config.toml
intermediate_size = 320
rope_fraction = 1.0
tie_word_embeddings = false
init_std_qkv = 0.0358
init_std_up = 0.0358
decay_shape = "linear"
Each number is 128 + 32 x the weight over its row's rms, rounded and kept within 0 to 255. Layers, rows and columns count from 0. Numbers have three digits each. The size before them is the row's rms in percent of the matrix's.

# layer 2 attention value, 128x128, rms 0.137, rows 0-108, columns 0-127
100:154095123120121138145187094176170131116101076143111142145102132040117189192137141167155131113148110182142129134142116177132091141163069135148134143127130189150137111111169128118127093151142143115170198124116135112146104162113140111157126147114142169137087100154174120068102052122099160176097132099084179215212153120122088128190138102146067062141132118161126119138131108150123127172139
099:106182158119131160135118167127150116178137171175117153196162145117134156165111143114131114133154182106147137192134130112095093163158143138082087136138129146126064113083119098120187123087108137091100112158161134155110127141167115125105182070134091117128140124089115073190193162114062142140162144138110152124103103171145138116139141193174155077149115174085161174087127034129083161075147
110:083159079116134112164148113150118105110074143094185120149084173076166183142137164110124081190153128125163096204185125084130127123085079121092116138095142147132135099129145184166139092135087088115099141167166109065158165140086195110112128087118126149120141121084141140106171113143133109083102112187169141065169157103165178153117127149117138140122133122185162167098197084117091134092117
109:133093101083186124115110167175137102135095158122129133135123098133116136114138089082087121106149162140146101086126160053103092184156094129131086106073172077112152095155107149136124132142087104099177125182200141152107143086107143100171095069115115103146095103112188149169100156150137101129171086138128121124196152142136091186101075066164144136148126064119170119170107156110117202176134
099:124109180129097124110119134113094074152088114177152134130133131096118131099084145172105112116161186132141137181144135068132132205169155064115126168101146097127135168129123078087105060142111126146099128181144111123167156126145127137081156141137163077136131088155115154107090121106076162141113180137109159148110098166121199143119154109161173041068168195127121062116104088182146134133077
100:095207145096127120092129145125156077155112122108081182120130149085083100100092169073123139153142148131149128133087120149167120114198117189166125074132141173070091138156121132127161137114125135121128157147133108130159129173191157112172119141105130138134144084120177150157116132091126121104207121172113133115170093158163200146098118176100127169078163149132156160154076142064136130233117
099:103167116127183086056165178153094111114128127136152162167148109161160122129164115066129122159105141117156146133148226132123102173111137073070150100120158134101141108101133142157143140129122191140088127134070104164126090167109109141109099125091172125162196151093075139145075137092118139155123105163076110098095146197140099154192163117104139087194103166136078170135151144114125120187096
107:163147160105183121143173166105176129136145147141116088147148124118158120134077172126148151148107140149115021152137116087087125143125101144135160185110129109167123151074170193146129148145134091196091078121135174142093179174098122168149121108102168082165135109068095155133162146082119088148155170156160083097145113152115107090115165152116126150178115089063072105089160112195107124098125
112:142095101169104118110176170168158112096118149112143141143114099106136138119130151189125127144094113097133092096162115164099144133123114094140068079102132119170092158129148084088216197135142135174109151114181147114142120135148166133103115127086203184129083163147124079193130141134106066163123182114127083041111160100091084139127098113126072181117154127095154116157124210105144131150109
098:132174145111189079047126104146156170148145112102193122091142087067133099102100084180153207106075121108116112149124098145124116080062095114084170118084122102120117132119109119188124135108096100127178183123156049125151100087156120101125129116125131138137154088099147125155136129187112110165084133141192139136191124146181112143137112118151149183083096090068097136142094129082136144139130
096:109137117143163158118060114168123124098123108085092097203142124128056143141141160148130114133121107108106165174161143123142127068150142151113111141117122147109134134130116157132095157133081155113179113080153106159140096177112098114130093155134108064102132228093085125151120090190099193088167102148106154152180142123131112071108158076086155153083082157097062074132102154197166145137131
114:131154121105132077111088124122119134169086139174156091092143142093112145134127167073102134137120099134097089158146143144095058066126168148152136132152068167155151148115141150145179171127082095137089077180131148046192088082126113133119153118151133170109086126079215142175051084109111158138138140127169096098158180098124124139131051138093109140125099130070142142135109088131107172116145
099:123158176146145144132169158115122062161159098111104178089100149194165090120143122115143079128075182171128066116137128115117102181155092143086160167121207180115129083129114051153138144108121163127114060132096131151101119122114139114101109143143114167128063122118107168143127162138216115174099137149219075180105152099108111122161160145149139130160146127148178167136121148114146098101116
103:107119121122127142148075098138125152075172126065082088081102186130129121075122083160139101121125172089133130109084149125085091207102119163127134061101125174099156165185171150160132080140173094121130154123095173119157164138079141082167058148087176140162127108125126181191135186145086110105075123137115155128140110129136114143121077143118193138145133185143141113167068108136140095142133
098:054157166134112176080142149119119119147172120091148085187089125127033118120134047079203131116140094106067167113125093143072157155116155119106130143117131125114158170114206105125128163119127132121096116107150106152157141116084077161178126134094123115095141131103090131096147094092159147103170157161136153153132111149132062169078142131117099172131087150080138150118066133124162178106183
099:131119113148146198151105164122111129093124110199120114123119150067147101154114153128142120132175094063121102121119139092126143089157080164159132124079110113152126169135168121139159139122089110147095116126130103130103125105137080135092101161110067148146145180076188086133107147115154184121141103122138094102050128117147135123083029102173123106092157050078150156150159069066171172160171
095:081108122160133119096127120097106194166146168137084189139118163121094110154085132100124153184156106100161163160114090141132093111140094119111146157089151161091175089143140150120159180077144182101169166107097098123111157134114129150118065132064169154176139077127139165134128175136084141107123119129131137152115160102080075120153154119049203121119177133086142067169165130127158188067108
109:181191115093118120128149121115148197090160106135129069094181160158155112078097180128123076153124118082117110119130162038121134161077146162168114075125142163126104122093112106125136132158157106097151141068098067079146083145176181136125146140172087076132202161092149084140122096142181101107187105113115121121117154168137084087147105125151115139123145075138174127084097090153117115125142
092:112130146097132131164151115161109130121120178124207146060055124142122099117077161144189075106135115166132112082112124197083127117057137123157160106107115130171116170115119160050169103146125127115174174159089085108175173131126144175056071087123149099124094115138121111135141131112155142176093155140156127109131104158118175085154133100088134132126139062137124144157130113117091175103209
097:150124120138108108174131138128052170157110076210125128152112150148104130203125187170157158094148084075108156103117155181167178105081162141101116077155104148175095103144121160101148100140156157140157106128161134114127094064118070092134110123103149102017106102161141113145140084136124142140157123132124226126113162101156087145139166133088134128177105126112130126098113141072107125099136
096:154127137111098156176115176063075116080203108125132150099040147109139135137153064112096115146129109197117162133189134148107169107167126155116123118167143104107055149164080114137137146117149166086165181106186134133147068118114096087094125119133128156176137200112138161112180151084110139197104132097103116135152111180108134117075130134155163191153096113151144085122138123153153133114161
091:134099152133107160068207091182100147121106152081140144115196153115073142119094122153147114058138074133132131165095115132170141128097128124096128127151106098101155109148105186067116181139204139093151158145121152079144127094118087114103187132126155156148102128126131117100128116196135158099092163144131143101121065098153143100154104078116139070111147141125094116100112170104152090049216
104:109166125143084155089133065118130117174173162150170164139133111081148108151109150128105119134107125125126082183096119153107151100222147125138156137077130131143127161099151152142222088124188097147154121124116077158164098082177096116110081133092091191195090136127171089093167135092081120098100142154128076067167110134145154150160132119100103124139087130118132206161159159121124133134080
113:150135150174153113145135157167097140134130143104118118121140153150068113113174108106129178083093110173128168138124114162164136066135117133117103090155074139184122064125143124138237104113135200094087145116095105164135146173189088150129147134127122163142060100110138134098083104115099136101146122095094102109137146097087160152055140119116099155204137107137139094148224151174104142171142
107:153156116163113084087149143115088105083144174076088176145095084149153137105101147179056084089141103126096150113159131141165083129180111139141138168122088088112121095166085081166196108144152083154140167068121177169116135159159071146124110065123145168096165132132123157172133110150118168151076165138084122123118115124171098146158131135113140085056108176112141122074106091087169120143086
096:113127119167103095073136205118195140063073112132152105128139164106152100172111119142084129101089092088127128139175097123133117108170119061161166048077196137084135133024117120114137151142129148114125129195134136146110131109118154153171131158090145098126145150104112121140156099117151098140157084073146099137147108035096129134117144136143111121188099144089133113115166161069078146129129
096:182149104165135132166137115112132185141118094165144125175146117171165077045142163149144108133116061176122115118093070129098085121095178155122170115105114164106162076138125107163124175061149105130158101166137125133115106114085105162080141118164098063140119133118109109214110136139147098147148144080199139046090111120141110149153099103088159142158119156106163114164106088184144171103145
094:095129130126186082145120112150075112129088163034114113103156147110104131132138153136205095068104110129154148132138107115161169067098135153057137161162173167124115113105144121150101152120102161140095087104092151135105107137117160148144125135107147165034110154138149120184143091160139149100098213097124137139132110152082091105062084122123171186118155141111119170140133117113057162085174
102:159071235104121155109143125118146096151121195105153128166081102091127072129125075180112164072110148103107124128150075067121174152157130204113155162141175117147097131144166150095132095110120138111112121188109105106108142123162136132070081129106189108152123184106140097094096128094108122126127107172127149111071152140087091148157133146098079156161164164157146201160155117154089144116123
092:141104144137093168141138105107187132173104169145010150083096136155147145190117131079114105129131114065090139146142069120117087156132129127157131127164107178075079140176145096170112095119121138108135151139117133133104176150156144162148145094100130174151111151092132162136154098103096119091154142102127187218169062098130169064178111088198127083132120111127122119136144094134131117148178
107:149120166079080108089211122101142104049137137093101131098099095129126120138148123117143072158114122110107168093115106101214132159166125128179155089128090069131089129114078131169121125169151086147121097116139110119133080213140074136111113130088145094120089089141102147149163120075133138121106144160151089160162147115136076132129148070160153126127066143070121172154112051159122133108072
111:077198099096088169081125126125149140155162149145143167149104113164149127046195107085141097122096126150097111152174186126076131174118103140104087130141137029130077120140109138118159202165090168148137102146101118094166110110147090156121125121129087109133109161080109183154097125118182142108045151090174116126091148072112144189116110127086171127109134124146104122149156105166126110159127
090:088096098122233072114140116109094080104106146080142094106182144114143136154162108189110091124120139057112127095083106190108127099149109112154115072138126153161145164133144166145121112100095125143108120123103138071179118113194177144116138059118143203095123174185152168123119169130178182105120084122118133133141196162099132117142134157118114102088116190151146169143129131111149162172147
089:170133092152120131053131135120095163120105111149144073166157145182146153121090122100053134141164094158141153142103154125101117144102150081104094094137156113130130118151155157177072109149143127091119132135099085134109198174118150129114123124169147174107150076100112149118149122191082076063140100103174177209149122063113128137135084144139207087185131103143119094141116126167114070075101
094:200135142178119144158077074169045135114158135192166193134182100173135110122101149150133134156177202140142141132180127123077142097126124149135091133143111170095160109151114116120088179148158150172110157156154145170140215189175195136125116115097142081137142116158159110143167119109148105098155140122083120183087122115094126115124110158127162112161188105128128127169116120163137070146104
091:133101108132132081102129162127114114079115082091140141167124152113059135160144126115179164164121185072119098102165096084080160161190098116148121137153122133096091148156136145141190113124095151081120078066119110114144138159172103127111077210098152115096152204132105090104147106151172119186120143101196133133114143136069079117105145123168118115148155173149124131161134116130056073155180
090:112139173097110111204122148104145092113125157160159148158109150182117119122119114111123158128078154089126097114105106097136170157084125109143158168131122160125125186097069188184109098087169189122103103140150133138154081081133139126187097150104096147053189117175090139156162139133122151126064153103121125160090100069136141154096225141147060114121162090185140112104144135167116124113094
093:126092138180163142092108184131094144094155120131113114086141130089084184098142167118121120124074094106161109121146102140222144104115149134215165088151155119135067174131111076139123152138122135122176122090108156129120081125102144134198098194136132133162130161146152099123104128132133084123135140077112158149109201165123137095128134066119076215065141176120112173155096106111152093116163
089:133140171185111170181192085115127117161139120105161120119118175217163174143169063148177119155146151114043078144091111086175153090161168114121134173092192154109104197099089157132160118140137112143129154077164124137112163177099110109141120106117142153171150063099082138113107162158104097141108161095165142094092104128118165140079097141104128164164116146153141129109162108140086150154118
103:133121140136085106122114134101133160183059099210097117104175157127107162132123202156130134101124128154125081170177084093175105157147131124077142188095118107128156135129069104107110128098125124191146021140117114131140121129130165136094126110125161142093183189152084128149126139153158129099141078101116089117069084083167093139141129148136099156145093122122113058122106148182187154148083
088:143155102130116080109086129100105109153112145168172103070180114100101160162169164176129135140104096137080166068179129115117082111157119112175155112130110130098123127106078073109185113125132172145125133164102130164122194143173116153161075095055133155131172093111113086085194117118148141056094098062053152120179138113091170128130103132086097153155115096105105163104146156109117095113144
091:159162166158084082119100100149169145164137164138100110077160136168126104163137131072187146145082122154118142169133167153058177123121121055111148120167116138134154103114147132143124112104114179096148113144145174116173132118125129107113142190115094204200139131177159148159154138107115110135102143123105131164120169123137056098045112085142160168097160123109119117120077183083164081204128
082:097114119142090173156154140142142120109138213164107138127139121070149068132138088105165100143131125117183114155153107157108102137198119156115108126124151096139111069102119166135152118098097098166156133071134113113122178052077175153099163128116138079113161215177112188127149154167129164095108103071179099165115138093124153147106176098079165112097123134082163063112134078160162125120112
093:180155172125125132162145148140176126179110157127103094128098158071100150153146177108147103140123108178180112125164056183148089145141158155120141129134160115075174080106159158156104073135080169155174143078108131117145128108134074145149149101117196135118066182108133130163136107150124093087119104133152127197187198138082147194111171122101133145186127128096170138128117135147084088124171
083:083126133088090106169153142103103181150098163132154172124065122107084126149120168169150170090073110115107158087178120135124169107117129114113098188139179116107165161094120153153157116123128083144140189127167089135185133149098103121102114111162095109151134116127150123112037135079183110137173146143105170166110157108102170142171087184080163158155137167094170097172123188116088087070127
106:093098152171158150099110113162103145144103184148113172188094167122101183111171168158151137130138158115139110096174167108075119099130160112094183178169129101097131127109084086098159155162100123125132136193195101102133157132108151133148165108097117108179155120200146139104135085205166132075097161125128066151131119116113134162123075155166072098166124156118183094130149130171154159079175
103:141136090130133144133117092085125117120139110148158087185076110149143082094169194091098154128136063140104145130117104167177117160165083229100088098143132126160135071118177072118158164118150105126116128122136120153109107142049091112094108104122122147155133117071155110125157151150113154137175012097092125158112132138111086106118100175105084088085127187165116146126164134116150082104147
087:148169158140121128128093162090114138131082123087138158139120132141091149068149068147073198079136128068121087131141132131147178124117178148132120120082123079071146129088109099140174132168098153132093141149169173100141176142127088227068137113107133136162110106102129146134132137072166104086100116106135077187132191105079134159118057073096145093087151082141144093157135127132118088156130
088:158159098156174158150200166166151138122097109104121120133130111167146133152165164147149162111217089209149051101104150166177097143120135135132128154110146106124136107088093115133139145146142100149108146149104126117186132103067094145109197079124100167172151125133089116176180132175172124142135097102081125103089107110108100099073164128177076086094124142147110057149109168152141100071114
097:112127041111124139143152146104166069142175060128155081189150131125126113052147070126139111104053146106094105106120128130165175131081110123181103097106091103139103109146048139140134111131140146106154115083150136085135068139179168114147120118117107088103165094114122155138085065178128106117161046109135106072117106152139121163125149154056128178094126129143118129177138122172128095127152
098:101104138113135141145102131161100104107156184151133138150132143169112120134170152160156197051190130165146133184158132144106061148127031090133099122163194137176112126106120083040126092159183149152136137189121115093093119116113102186127090120152175105133117117096141119166109103133161112143136132213104106113095113137185153138141116144162097132170176128141136125099092125105170068156107
092:169179127217095126076116112137096137120126076096129146124128144177099084086117122118102173103106102125071155110163163165080168077112145178086165119125124116093146117128151152128147136123111120098114176138109101119097182130019112075108129152129095148192179117203153080121170121106147114129163130149161144127124150178063134120118138157134164054152110066092123110139100154092124123150109
103:093166091101139065107130125155090120137158093113177124115139086114119178112103127144144143140121158177090135061125174126136112116116115089091095120147104178154139153106114112126133134126111097101179108106149112146157177189109149112078104139157166127177115158212103152180149138162142151165179124122093160151111130120151124076066156092132046107153085175142143073124129169188170111218169
095:129114104112161112066083173112078117096085067134063084178105181144123148102116185114082113126122144089154140101121132108135096091129167194105138152148163090120172125121130133141129159133131105121168072139136168130134163124141147122113159138085099148122073148133175102133053159100131095119190188058124137101116172160117103119105120139150092110076099139097184187037101156143116168132092
092:104121147124145151175193110154140152071140200113147114084122120086179129064148122116083174150168135129121098066110101100131146149114151044077168147193105095138097148142102180071121129140085139081134100138090121162060116143136088120106103153123102146123087148088122063158168139118112125091165119166109192140102113145122144115113145122145079077143117169200083140072123115093104129107100
096:156108096126129095092095105159085153128086112153141156084144088166147173115134175108075137118111103101126168190083120081168118086150149140147108129147132124080154144140065083151109110155151059136140090195097067151081151151127141129081121089087128150087104156139143119129174186114133093155105121094089101142155162061111158130126109116095102089145077103160131082134132173175076065105056
090:126149150090070120154164137161106098096119144061190104164121142125129107216142150128141148109123112167163120106086126088115175167155105120123166059137154120115057118126125106166110173128184134098150161148135113081129145097161080157171147125106130131130106100073106105125135099179109107048136100087174102139136097145112123029129145130058106185100132141095118198137112115087123083141135
103:148207209197086131116139145175140142099092151119135115089077132111134083133142180121097121119167131158164216116143151091164126119107178124096132097210168077134135184156141106137135163152101113136164132172153119089073141117149124101101113139051133074126203122141109119052149099164084119107092149136121176117140145149117125153169077169100103146155158160083134116128121155135128131129130
094:108127077083136059126140214107124104132060159143163126129116101181121088129118113115072140136131121128093131113165127111078116116151154181144121135095101082078095084159150132117095169125109155143125151130163168103092155058135093080176143120178123114180117139089167125131096120115102106095134102182074030099156159166142060114151129143158180133168124179095107145093104123155167147151160
098:141151160128136089066065146100153203132203119130171089094146129154145091112150119121085134137139142087109100174077118056103146088087151117144120116193142171089110137131127168190120196128089149077174142127125140114095138115061125087086066144069102152130181135105118123156125174104136123155094138120137165120141142148066109119098105123150090180153117127087139090175179088111144163109155
091:063120141093127119145112144148091088113152128086093168066138106048137131125135127129115146156190092195162133147138118143152097124107121159145114095112138098136089161148154085051159126110146138114119122122188124175097108157110149120135112082102027140168134160131125211180190093146143171131178091125072160120128150103099172133162169153157133135193176165085112131131151151111154100141097
091:137124099141128131168138117129133167167156100156134146156085144139187155133179155084081151180136058120157104131103142052110158095120108057126097183120199116104132114106159159131157109081108171149146135176170096117168112122100181065138116096126114158106151148176135103084146139142117186123087180058131171141097179168105091121165121137071159091123111122137157183113112132131170077083103
107:176156086118127144143079118156142096158121044088120148128141112150160124080146228079107071039159125167099144070134142119156099125134184163112134127150111160112112093118124116145105161182150110141105137105167127161109135096112173131131048091082107196149148162161109093090177178078091118166130082151176140158174116136145105122148120129112110098122100128147104155063126093127129156110128
088:143112123113128142124147063087131116121123115102133131121137101121169085124117123150131085206147095084113106091089103109058155165136155158150115152152122168121111188138099202123160157125150131114136133111121120143127136121144114102119118171195112159128141112150115135070149188083077133081163213135199154108111080112084137127113143089093197132065183105132155183148105108127038118071145
119:168109115131052127124185135119125137134063088141136145138135117218121116165167110150149142097171057096187146076125126133175131118075104137159139085149130164096177094146063064089111134137116146057075127152123132158146085090164146116113161147123131075138195135097158124165126132157191104080124113105126170089081111095080136101154120152179088111113143141135097140118151101152076154114143
109:139148139102115116110106145094134078129170105209110183194151174162124143088116162113124113125061120116137121099166137101141069091095145155150098156142096084149107177161085157148146163164143132086129106157103148124138100075121153151116166156089103146084111138076176103150080086138166075137077117177142138141139068146167190103118093167148202150158086107125157128089139129088115080175176
100:107126058106114194135116123099089131157102193195109127161101139129103117077111099105100094150072176171149155141164148146119103126159111153156117140098121149164102130117118080166117135171133180135106160065154133141110125149099125216176138128109151144120128200122180100104120186131193105163121198094103120142120114102110163173072116066123140138074170168172104132130141134112093185114157
106:161154124213109193137141098143147176112171106106063062136098168111115119126121120150141091123082092156090123072153141167176101100187137110135187133119200167135142122162161165075128156176145114086138133160145119144148119097143108122117162141088140145120108124054144069185159129096122109136115076154115194123134095090135100124075100091112108155096121184135147115085060126106143167164105
106:119159137021127116094175117131141109129140113202134078046091201104111153073109122132114144134177166121131163120115137107088060110121132092152118077171126146109094126108175150115156138144140079118116145094130144096126189135128100107128147176134180126145119170157152089133167137106085124143114175153105138181181159167101107061149166131125156153135085167128150138070095176137167084122169
103:117105154124072123051131134146122151142140078096088111146145118108167072108073148148170110112100091082170115093091125127139157085127142130131147154119159140105154091167118118201096059158159194133117108096151145151074081122101093136129124127184091155160158186111167145086193175076183138129100175140151142127125196107145129130127185163164091083118101151070121122127116132076110115166159
105:200083127113140051137106130149119093094164201125188129125173116142083141143145144112189120110107115206158092162183154114129170111166112140168139123085133151109158095143110173131124127180102161086110147089109101039126121127196159209118105161118125130093141132099088141136096123108134078115078163122143128106152087140085139113126116116139161068161125113136113104158117089152090154052136
089:094079093187095066138142183113130153141113136175057153137132110186159151117103140094200151169153099130152171205162131169091157120107114106132100122106124117091090156123106095115128091146114141104051140200110190079126128157117086156164129120125126161122168165109115140113140069154133120159163092046143121125171127156082116146147085113083110171126114131109130130153117115167167194130168
105:156092132118085097117122121194099137177159125152148146135150150115168045130079108119116145131113155125101133122134129167096117159104117144147121101076138135134110098166170148088076122054081180125127159149155157101159120120115161178143128174084168118150121138056125064173105165152170085127177129150140083125066125117083097172190062148145117091170161142127110110104163169089117067068134
111:084119161191109138157100140113115170118104131119070119149086083151102160126122131146162135103153197181160145127177176147170128185081146109132121111129165161087169140153086160142054066136136156082087107085087096126075124086092118084134101107196179160144181115155138155101106111122174139100136119136132099055079142155200089156131161107128097130138115185127147134118107115088159094124113
090:063117171114147101122162111099182129107116106153090125146104174156125086188090116096078096151149109101096136138148085133085100129160102138130115189156054195157099114165118159138144151097118130161084128131106090142088060103117207085131121180165121173139182174119198104171115100136119103156099192170153106116102110064126126141125115191143090134162098126153152131148183137159110141145124
097:132120037151101167113092107159102173103178133145124116058118164124115107224149119147092146200115126180121152145145098085167093086124150144123109111127177138098100152120060085116157166131139139189141171182183123135123100123126143121096188113110125127139153093149135143108156150154112149158143124116156191130107174171106037150125078085137146136128157106119162059126141130086131129176151
099:143138160098080094168096168150147087154111120138193165100056194108087091155083104152107152040149111108130141137127186064144134146088118173108129083105037109137114143131143193148117131132109108155155092101103128067127130090095204145126125158148138087136116156074113140107159120154142087172089155137120143124109130131158099122114086092134114105097204131077148062130128142152139101114128
104:108101150153059064080105150157104128090092134185152094111129086083175112111117100186067154040147143166127136170153109131096142143095155103174115131142145158088141186149129140132082081092156114124087165119123095115093130117173105111143142243130111113148132157139176098146126108121085142102149089119133132158111073122100193134166122102080082103103152109118163098145102161149132097175114
101:098102171155127128214087169134105144111094117108056062112146146158131145133157088122152075085108116104100072158120171112168082151144101162164115139126137166149144144120188128133122098115132053109107166137097177073191113106124154165143108141126189162097114139052172148119138158120114168096120146204140107153103091091178156131118090119133153125073122081153151086091126120118181135164133
094:098072136160150172142148136155106214118130086154084090119127095093117141098200091182143124156129073110173088108156128122113140167165140124085138105108114167071102177109167152092182092147161115140096178063112117118113072133093174156130168123133224142137071153151141155155092142190097143165175109134085092133156120120150125108181132117145076108114145135126123084092107115160122139162103
102:099192075155111118127165149081138128124108146117071147162188121110113119204130152132099123119145118135087060173158143059120166148111136096146097080127113178074119106170122173134150078089144146098122080095098050062087112162185114114177095157132124154114108113138150143147160120185132129142123120089141095153065087084133095164102082138115142139127146108133107111119149193170105095170083
100:075084155157084098120183070105174143149140147147114151132134075109106113043170104145141110152149127073114130101116113133151060142137144068118165153171144119119177132132168068154093115095167191192122103164195120138154120075134167125102126177135105091177107058151155103169128134134108138116150139101150076112107102165148124115151092106180110186120121073104143139173134152143148130119195
100:126122079118117145192113143135122151085133184089150125194147131223157169120181173166163145160159091120123095157079105094091139109152144108172098158114100107173181067112190143164183149094136131150112152114105138076181125095145130129172154098200096158153129134082121114170080128155139094116132140146105136169114155099198125123085101127090107070078080113122137151137097143105131092137148
105:113114115164087122138096099109071167121101110119101098155119136090141176151123066135128127139115104098086188160106133092149125152156141159128092133110137147100152191126086148196146185114127146150116134116120074069120118140207071141133121159087172123081133097113136174160133083158185140081158111143147232139070132147086162123154152107145119187139089115084153098145081134138166080103180
106:129117173140152126200112108092111134125138151090095127111136149137110164160110073189206102137131159200140168116135187148126137136115164103177150144116114045113150143136067096127101130183159193122129103115167124166083217107146137121149151112107161128119088131089141160138150115166165123096082117082097164132097177062158117136104163096142100132058125152145161098131095092107166084139160
095:167190155060128161175131131064126154142162171154148112068158156144161131107112145126136134131138121143146175118120122129151079180108144118078120144130066114124116082116182097132110147118166132133121173156146144144173153133169130069104120114189140105142125127094125087086077089105180166154133155103200138098211148112148140126154107126133067149161066138195142115120148065212162124152135
102:202160121131097109142054153109141130094105161081117093146102113146155181099120177178094146161104103118112126109121105105132180125074165108162149107174162103113121108130051142142187099136161116128138131110138117153093158207179167086087144099114150104121133147172148105096142149130158114151128115073081130144070172141080144118183074137195111165133162166111095095135106162079193165144109
105:137141092119072115156098118152077186100083124140122094192078133063137101187167152170111108104169133080153142143176127192137123151112117154125072124160149086105153106081101129122086072151122165159117120136179108127095131139168093192173129119148121110096141176120105126156130158167195118106054172170105098103135152173165110107162152132108144098140064142082107188110115121137096144128076
092:139114110091155136156083113080113161117083103104140121134159113102158138139202114097069126158143142096112099163104129200115062118145114093190119139113081086135094144119121163114128200092144112104190114113170182136151105084130128111191150122167140072147141089113102150116065110101129150159106124138123099169189143091116195112143200132145143073146115082060141074111158130172152090124133
095:135142156202119117172094153107162107157062132150132113076075092095116125108113141066151128178113154141151171161112158175104092090152057080138135133119086075048126129132139094195082160119101117140088138123127161118079104118123092141119116098104117131130207145124123123175142077120180130187129138109152142112133067082182137075123119130152152139057102124179150118143102144121136187121093
099:190053182149132144130151147140077121106196101134111144136137119144135175112137112166190112135148173110154154129056146141148177128142127149148132114151104133137165136145154127117104129143048124091124048133166148133180054074134146063131135175143082108153106179154129129128053183088153151075135108111116114095169149157108131139139093097138088151141151179152143135174164051147117104108129
095:118190128097134110169127085140077050142159081187146075083172161174095084079158103097088173147151126142109183117161122129171120139072144109081131166069155104110079128157126128078113118080131121095149115123103170157135113109142118147174177124088088138109145097115096170149166131114098172139092134093139153141135086133094133152044131131141104108163078113121143168091150198095175154148136
101:143142151161082111121072123157115185131121142108118106119108116109112146124067156137106146089117208170113130164124103114156104103085103170149131140104109140072155151055191102083126131113125177111103135162093133106125204148165159140163110107084134160186112061100125069074131188140133077090139094119112160123100106086119128127155114151182099121148176126166160134048100136081174162168151
118:107150180111204133112112145142115089139145107139084182046122100151085115170082103085120149140128101081137191139160070132149106141124099122141110117112112115145171116129122077087107144132154175148135101199151143151096101157145109093125100084092153172091105167201135104119121145073072161146143131097104098179155106143105143125153120072096072089119172113113060084145170150094108145062121
101:112108070146157142123084123097177118124115097122085174170084106130130099122100107134124104188135116155131174132084154136174147069064143149168056147134125200108164117190071178136110156126162105080086093161128163116156192172125134161090140140091181127105155129131150112137089112133121129064115135122152094117082163101122128124135157132051100090164106158065122096140091191121122135156081
104:126127149139125133162121136180086131105125150120120104185136145163137094124148047135156115125160148074183149140147151097147185149131110189097112191143152148140144139158134093160064130094157146101122094132089107120079157183159069121121179120093084173120154161199072087095128139097096113176171157070120153130116140117055070118100121104138130082067165141141099137087099150137171087105163
104:223181157143180134098141142151142145147129113097140164117157082098094186143138127162181128178151151150139156063150174085101102176171135129159133120110150112098122189102101144119151133142136146105111092087180085104108119132076103093127042134102134168069126130079141113151135153170145070137071141119137161111135134135124118117151086184123176164146095089064188106128111136111185141079133
104:167211137122100175178114138082097140145104043190119119131167121119137160121137091095141133108156104106164114116102105112113119165127125113119146122160107130118137112162122128141049122119169159158155063134174152110069113063101108069119111150136142139098096187140064155134153141141115113218136161100104148193129074143140156109153101079165067122111117136165169133198100121158094149135162
101:113127143181086181120110083072145083123116159131143116118100139165146130109148102160089124136069204063142174108185122109153191178061158196152114124176173166125192162109115142139117125109101103087161162150147159116157138130136119126117142153140148114085081162126122105149136187071153131157162087129138119138181115093089127108119129094108073129130141037165092117157117121106069173129138
120:199084152151112076131161140081115105124158207149137138114075092139091135130132095141141175106129053106177097153123182101143147120127164121110073158160135118118184165086097156136157093142134136110086063111176059079106129113141091150124075108153170143125117122131136134150149166158119098086104102175171101062122133075113119087147126163081106130135156106183119072163177130155126164090088
105:130121153143083123135118102147165120214148149129166143133141079106080146100111204129201132208160104126103113079136084114117091129181149098094100125192172097140137137122145114097132155145123188188163115162153069206097163076137116131150132130150168156144095157114159089094174102135150145108175093103117154098114174161148149105128130147227124132101132141104136169105108094089100127125128
112:147088124129099161161107155149133155109158102149171105075142144136177096167117187105116120139073065092126192145123076170153143116144145114102160095095115092148081108158137174111110155060110148127222119104144157093125140120122101116131196083134090082122142117149093103146174137129138156134173186124112132138228120093146112101081145150146141080162175132160148145155079138181173164156105
092:177234166097065136098123112053140092093156144095121167125114111161116120149114153118134191110103076089080172079139109125107068107121177113155147086122129115150059107186130144173162120122145114144113097158155136123123111178128096112114067119141128179194150104145096074104124118084129126098108159183146177101148183127096123071121131170131135140104090125090127124158131095169079101113126
099:180094104114129120138118144144096172179132165160115155185119127159163155123197159101090119115116106206066127111144111166130105159108109112161130145159133122162117127094170147135156173130123116113140100160137199179120149085134074222138074133136137099141110075129126166048088147146164116111117063064153094194192138127129126140152113148148121186153132170150148157148149089142169104142099
102:137111135116141117195120111156143161126081061125101093137045168177118119173133172116127195119093152139102150109132100106092130150136075193133169139140124140116117126101071098131136178156153222189130084147148137161137184160177190147163176119142119094097121101108112160111117194057156108145101166108144074122138148073102136115102081134111131091178123115113130164101149131149128147082129
103:111141126133158173150120136162164086131142105160118144138069129148125091083154121178101150125175124131069160134061058123136123163152112113096145095118120036106139105103086086155161085057132155107162191102126145145115126155184088136140165176178112108177183122093145187088134106138127149105144092111097156122133081166147157096156101126169145166086117174157153118067116160137135150199100
096:151104109124170121090134105159086123075098119073096128124127104157076147182145074082084125138122158115175077094141106109090107143170163193104078135085127091146190124128156050125114163138129077104162131141146085088127164067135104162087111114071144137153095153190144137191150176117143151189105133158100158142137142117112165125143135157133132087117116077138121138193159153106200080114113
110:086169159095120116136163116121170101129101127120115093103115165119119094086138113133104126171100122158128173135168139127126119072120180096066155198169109118092118158082125089140114083093125084095167158088138101102141148183080076158153182097122132112141084162153156064182105192100093120135097153169138122164100111154206096142155156146130109143142133151149050169043148162107124111092150
120:121152150124106161160100096145103151132141150104130164157142205131188138118141136138135165115148141118059111103093139082189117149123132098117151155145098172170090120109059116101170123108121114139147124125065170134179174111183161145131114113146168072066149142168116043107157131088108081107134144178125194149137100147152157126097060083146116099107192047105133131154161140117185137150103